Weights of a small transformer language model.
Size: width 192, 3 heads of 64, MLP 768 ReLU, vocabulary 4096, 4.99M parameters.
Architecture: biases, tied embeddings, capped logits.
Training: 177M tokens, 2697 steps.
Each number is 500 + 40 x the weight over its row's rms, rounded and kept within 0 to 999. Layers, rows and columns count from 0. Numbers have three digits each. The size before them is the row's rms in percent of the matrix's.

# layer 6 MLP down (transposed), 768x192, rms 0.142, rows 414-447, columns 0-95
103:577515575543507508483552429480449554528494436506455466455486484518580499438535484517507489497551470531467556471553472524498484531539499517423515486516480529482587516523483446564449523504477469542479518482467408541520491487502513456486493469546518406484511441510532537520485471476467505463
112:504461557586496521456476460508458461495478523431434420542500488536590473465462499453465564498478473536520526505544489495486459467474426493467579522500494551495536459513546486462478459512589544427464526512498467488559485485514517516536440447389563551526534492457495469467481458467522562439
111:506438491514473495562505424477453525538530550520501536479466522499499512432459485431508446471569479514523456536564507516588526439481490529489535563575512571408517488515455506471574536476467509436499484468449507569438521465507526478489568523459476558473494524524548479431583578451477511482
085:504544505441560497457484496472500492458486469494468527517476466541500485478477513483608484509462452558454532513538584537493452557455522474563514560551510510496550573559570477507544547469475455460580506513554527487491514494440487500477526529442437476497515510504470580503449484514538498469
106:417469487537528539523495486453517481439488520536456615543514472448525439464497518464457476544533509532462533414516477549531518505486506508470479509482492457515505517508529504479562478580535493458554527611447510554429470475544449458545501463485470522468560516454491551443476492550525512463
082:515553495459511544484541453470478573513488528570484551616526448506513531433482510475457523489604485451485441555528431535502552478502492496478482494566520490496459439517509506460435528579516536519517557431452496418417513552426443465537471473511412527530445548511482487543570466545482537535
109:493505513488502563452575586466444472499429510495486515541478522470595492466500512495545538489526496545458503508478445442460528428472545559501571466483608509472422478503471549441458503503494493487484487500476498488417450533515512545444434515515573576481455548533524492559528548477446511452
085:574566559551429485459560459530511581521517444479501509469534489481452466540465499507503539480518454500578485504542506551522470537563472544478501520490498524490425525494551454489526511528490523453530574551530495531424545483441498492454530521544497535426547503526505483472463526519458465487
098:517572506484528527535454455491421397476471545522501496507495391439582443598469459517500543410524520485509425490486518516578489539542441503549495524607517538513498460502543491546469561507503462446505513429481486556561444458525460443478482433497568462444496513531458419485508523507500477503
104:466560469488505556526516461465558472501412510476435480555503460427468564492526453510509445532547524487462501533500461544427518510415495497491496507451471475522555473483581462449509437532498543571473533580562487534555498525450477521540493523404481516533489458545508472465486532523471541451
093:488519481488548554488451485473507481398490564434443413510437489558488415481442458464498536430472471539507456550476484484473461466452500539490470520518494515491466535477502480466460552421467499480450481445430490462441475473499519495502481550523508552553524477468476451470493498503490517489
083:414515476409550521486503494514492460551553481497521528523526469565544509523539532577485518492485501465503416450476545466448507498484480401564534582428532571478470463536572519487503549528508449550493520430479455545502503473520520588481506590498513579515566495500575421507467497488519459509
120:459542489518510449531535490465515554459504486533494474534441530522532462542497572426485476498444490450475475513457505470478544499469492573466531452484558554532462414471521450487445462500538550505472529521521507582518515535425490511479441575484503542529469522513507546528479488451596500505
103:477554438567468538518485530494439519552526559470546480548423477515483498513436490478475409473485516449445530509486448446535515581496557513482510472481513489479544462443505534521518437470452511514545498463509461499487533506533502514494499539482489502522448477558509509524479487548431518463
111:480472564582431470504506456483547480529527619502510449483514495526441519549475492523517558480476475460476528526508444560477441530522459508487483501438454504492514498437420503515490457525562436556494553559430476491476449461554449539536572560413434424484470468471535467453552510479491514473
095:471486548514479564499506457458502371500495499582470488542576480464520494506489508489485548514523517463447521498550580528501524517441444553561459512521490538434372481537495535568525454510486476438486538441444548455436496536469492523496474505550472409539512468589510497546486476565459521513
114:568522489506478591529503457533518505517491483503448454527521425478555535424508493603521511562533458546490585483508526489493454528525498496541473423545470394510534492535455472501470467469545539492557501478474541465561511458498464489473481477508476455467487496455438523538481533521517531434
115:538489518566443450434510521532504402522496474529512500564507488462614431499437511526489471538599451468513567538560511457539559510502504490467556487484519475537550467485465536474502570447505422538516527546520522507480454495469495488456548459503440530468461474518479485441496536467526486463
094:549508424536495555580475558584537439489397487418479456504529469469512461483518425547523606495540469499495473540506474520577486488458522483517456538586492417582567502477535556503546547509448525503387463507511521548491535440454476427501513507548463470547521505487487537528483562486473490501
101:460590448460527482474538513485481494504499467501461440540503539464557507501489558384497466441436471453494517469475483522436501498422495471434576434497498473520503536457469554497497507532487540478520554586526477510461474550530454524535519526511553522517483482500576543561506527566484426500
125:516523522457486521489483505463462550501506497520510487466502556417510511526578571474474448482430480459480477508485510480525435565584590461474578462458534472507501499486531514515512468487501488515440542522536528443524456484490513523514579509515478530478481522590527472452562519465448572461
095:567493517489538501514459513524508505422512563448499499557446500401534508495503498527541424478461484512474434450466487434537464552493557447434489523545562477525517476522592480445485530567479540486451490552423553588465500476501506504497521445507543553421489448520484517532464492547510450493
107:445502507530514517388555504548475515488546454527541495494563531557525440514449530547497520506454557480480481416404497466504501502557456524487565479439515464533517502502527499523527570527466573558474477425514480538523512447553442543451499554526501494455532558513566464511455479511463472427
114:532496543494619511529442558493518578518501482546457495486466491438453529455497509478466562439477483455585492494464534561517431468462493547592464544554527446502501533515493516459510535559491459543523527520568498553474492478520553517468523491515556501513561496482436475480437534516490473421
101:548474504465537483543542527419400456550520585562495455486553481502475511570557447529465538492464582533513508484505602488491538496585500508526450523442513496467547487541575471521471550450469503474481459497471471431543518468499512520524434553536562481502531546489459514451465429489492537502
133:460541453428562473482525539497455412462503473516552578507526469538581459500576458490457563504513537541564351410483509494578541497538522514537505436542519535529476506492474430481512477529480498483466533505520516501547453478540502534547496497538517570396472458452500494489531497481521448541
112:474531483436472492538509468534467433440428497540514505501478512431473533467502501523498484535509552505518493507495478489526487558436444413450457495498522448546487459573512486531455463490439543511526469554567508537454518546530596553511500438570469459507502554465479510443498499504482495498
090:516515517484512507501513489539576442494455518541465490544499511525555425520558441540491470540517537530578458580567448481476501493483537544529500450550514517488476528515462406463501486555549434443505557533456499535540512507433469553541476576469468466507527538449515592512443513494542520471
104:464582491506518506477435473502538528476495558534494538443518501539467427499422492547517509543471574491434451566512516469444502523496627535495448463543514463500558546431551434495561516493479544518435532543396558490457493419484520587516406533481524562496513499530507476456444476437496509531
090:544532516523547516544527502461498446562515543459538517510541485587436497541467484490543534455500509466510456503526493527520414514490539568457513514519503459473442489456490485533479464503529526550463506446437515487490491489531502514514548521521526455554501404493517477562444456475525523521
096:529485412483524570562456515499555496542498544467507481499487512512479518474492502458503552447496483487473474556422504510512525511450485521494482433501525461530553490516524527523475469518525529544457483488517467456411565559512463567471488539510545500527491513484557589456572481520466524529
091:500584499533462528458466507524531389466435480486444526407525443436536590525432527473470484484532513460503457481481488487522537532489438499528456460509566470507537517501474442540524516554508463526511480515513555533508417506459525564533518569503557496505480464486438544498560537517533513510
095:537566500484558492488492489535525407534472493481495558501537523485518451524505460408497518512524584489441558501554503522525503425520534464493504446534582484515592530533466548486486504471478530508410547578456527466493520453514480499499418495480501471444559517507496477493551567583504530534
083:488540474521460470465488507574581491483515405533467467499512612510459608509448483476514596544539483534481477459469495514568487527458429489463454530534513532540488493516541542451453502603471462477438502481494457570526545512517522543528512492534492555439490526439501523539508519504541499561
# layer 6 MLP up, 768x192, rms 0.145, rows 415-448, columns 0-95
099:455443504458512488510463517442511522449534467510489385552492430533492509530460466570557500515507448522525544448512535502484527555519474489549505521463452543460526481446493467527529485496519606512533544580543503523490542490469514498507498478369467493543537528493597527436472509477423517443
108:520578517536483530468476551551573504555506519534484485570481581477497557452459548463580529504484507488409466463507503501557505505523498416615457473557462488452486471519473429450501469478446433451530436444465511535442503512508511534476567566493516554479516522511479547441481432481480462435
088:512508569448449481527460507468400459542439453572523480467512496494520489506520485453560457538540508488473508476464466441530468537510462491543462542455485464502509437472470480541464478570395435502494438523493551518521517528583495540474539574500455465500481540550520453476553512467435456472
107:438482446526511533543569463550492518551468474463457567496524459473497493474563566527481461547520494525497497457556502471441445513484485485517524469469486511448540517486485521535489526442607551556531486504418551499476513402454464466451590522536464486583487482498544485509500550516503540478
089:518428453508538530512477520525466497564529468507546518527426439535556523540469502460540552505538564512525423494458497517446551491461500521464459490614464511525582523518455408513513480495463529536498417534474453458543472631537513468447499604513516523477464504456494551482487484440450533425
103:478526492477521518495456473508520614516459493480469439495466507444454506481465507462492493439479458509510484456516489483504468439525421453499544560524488475479506525550491464460444467474539461495493478509475472484472452511479444492462447579472482504456551458491437507525407522551455497492
090:483557563469524420411482463449567547474487491582439452448455533569500399542482475502439476484424494496516511447485536477496515499523467490467560492518540429508459515497506488471539497458483442508527488500522458530576555557439537509432540520507447482484493537534527512485486567552537490513
098:497572495492477470437468538525428573515510518472502544492503487553539523475463498516471523473475460547525470456461469504526582516512547522490527475377453511467497489527451443514525474499513529534417536475472509500405477407479460421528565472503521471444501472452471518526524448493524549488
097:513499539578562488524475556476492478501498560505506533471548558549431551493492537540560596521510452459505492505538553502497483546435479467593577517446497469574410459474468484517490557511539539460512419478434461471533432493452465464548604508562468495494473493476520529521431458479492536550
095:512534548537454475490496510538553525488467524471578532518554446528515491514528464505500422502493500517445436482513547533435452490488409563460526508488513456475470458500464474559506518528528438572504524492472452504587451580491514557413505498492403522517475485501450498483467515469505555520
095:492485463503556497483511452499472511545424484560591495542462478531530512485493512528481548524495518414452482503513488550456516447433472480471484433465455598449521508543549524503544541522503521483532544488504459452528503557564491516519578484564482418487544455498516509578485557502498425564
108:512432441530504506442506525563574492454534445478449445531544547516519525512524429509437483508487480515526472504522538544503498518511484496449526457524468514463537407476543537457559414544510469512546509499441449398537487591424471513533427530491513497493460505441484488504541505535573496501
099:479533526472474503545519528522511508515382473533514534497500425500469541525439505532432434494602534462505489506464434434479491596477489528516481483485503549476435476572514505464506516511536486516460477536536480490598523452481524453510458486522410513491506524496521489493440535520499490519
110:533487502573482512536508531456544508533424514581453456485502499525450543505514595507474536541429410505493539489555492537522521466526497491534498513489569477489536495396491562459495475498446495491537525565478512522540429435458557519477520495428515473472496548488484560463573516484445541515
096:575517453499497409518501480463496427536458443502475534453518509478437393497494465503495455525473536524483507407444530488405556571507514568517524560495548499516492548517522486466460515462479547522500536518473490482453523523516517438510401513546499437528578513511502555540427425493530573527
111:535558488431447501532525467475614522465458449500472456516525457532494476516484516472486462511494526498474496436527490494471466541542489469598424502534496503488381459520479485562511524543455514503546520484495538427460495522480437489484516487469495582462562493465562513490509529456545546589
090:528549437558486495495560404466560521466433498553542566469426475475471490476484590482465506493466440557472502515488495550504457477471513476474503561501456540525428484518486483549452481485474483445467468534478540475470439513565484410451450481530531427490538478466509552524510518525501530508
094:486455498509477496558517565498489478599457545483445516538518536466449463526507543516447520551493510491551466468416539487511494534576474585554568526444557425592552448517495474505423562495494467440498469518489513498451445468513495531445510476574450514491487536475528507500499524491551493530
093:435434518547523481517516499487463523567511472521527504492542520508549574522513473455436512519472492476462479462485494472514441431453506482512517432574425540471434516493427530489472525544432468472539495590475500500560398505443525513541488512490463502527528523505398509516550458532488452481
099:470504520539452494463485493491542500468462492525588531538523505575456466426528517515575451552494506451548500494400478451470467491545585420495478515448424516531429486519457508514457449516541538477494455595486492480545504544493451538577529500479526466500451486501498463443456487519492447461
083:508534567555472447459592439495545542492459508567525540612567488472454538401479491511472475490447486430504546516535494515508528478518489494491450536547535491485495470520539476471474498537511529554495463617378452468462464533528523458439460479528523518507590430490558514443454450498570447411
107:477499483491542573483552487491488462521460477532376455473476508485435499561519521530517463457453522554574459483514464421495508512509496528491492528486467530498511567467522480462520481448532432490526518606509529492471534455509403489504470476517535477417508520468443494514526553425483435506
098:547450474464479435538506489501468452557427498511503513581525482491500517435492490504546495470454418483542562554563540466521473540474551478507404530481562525438501469539392564512554513503457526419505500540477528466513522494543516560565528483455510443508486431552461506508468496461571510372
107:568494520472445502472442569473534498576516459463453479537535529521522501445420545524490512515421474484494522469539493546508476539513522501455392470524501590430521483472512466500518508538516504485538505495531441506511504485521497530500488549469506517555435437479496442529527504477407487503
125:523437562470502538529520448410513518494440507507529474484492448526567429540559491584482483584512477520461414439488530490531494447496561510540491462527475537496544485521457467439542499497547477488470523557476511514496505480467527504502514533497462508435518593443489395535499461514476512533
105:478528506539477572572512525528461516432465495522498524450570487540470445447525465494485489526476542472529457533549443478544526514462436481509452501449547452507431528492511471492555532532526516548508454614464475503511630501488560519462489541495455458484452492496504515489511506512551511425
097:472478494486489436379544402492500474565493482490544498479488534496531479491499501504526467536490491523510471455476524569535471514414459489545474490592513502469487533521401490422494530535536453571497448461464525473502478535480521519496543531446475515523563543500487484476478530464512461469
097:496499482508499514471498480561460607443510472511464541526542492540575533540505456493532528575481515543517556532509491427445528612544504478462490518573455543529502491514490437424459506478490541520506609542515514443530509465510491485431428544457494503590490545496475530461454437530506422568
094:509578462519453494463576526513448440500458505531509512543464468451545543528505582522500551490423572459500539460504520584549484529489487506466582487481579472430480463561516505531429502541495506474435491475519490472504596511494525523520511502518564467455470472473578469434534482513477509517
093:492468447461502510424512459532433509502467437514479527494503513528550451475542461484481454524438470488492580514500447487530512545566473515482459452534467462374483494527421474554534544495480496496541500523416479467467475594476484512523448500472463527420514548508524569503532472435457514640
091:415532451455467427525522485442500443486580519478530444493464510461501421461532477510536534531559523492563494494478470573462500458405498476489476507527553508508536443438446505538457490583488582507434447566512478497521504445491513531545600447544454491529458527508486439484523509505565444512
098:489519485498510470453521515495535431513521545478515528495491472486550524483561518547507544513522457547540434393533460538490438511492485422501490513534524536537475532513476511451482572479449497477535496507460466599528505540454482510559542505554500484550474448459497541514444450450588549519
085:501497528457521448492484466474484463475538419515413515560467487505464527468440442495463420496515454479607514476488469519540491517446516535506470498470531490493546521549546510447493482471485502521488529497460458542493533486486510453457473570488489493357540465465455516496472598539531565540
095:484520591519448553477541592490514471594518399531458511508471498491451569534473508499493475476542502522453460467495495532484546507498542506519520464481552473491543506442463572485533539471472518508485465537544450569491505526484511504561513501461562541547496493468422536467446570454583498485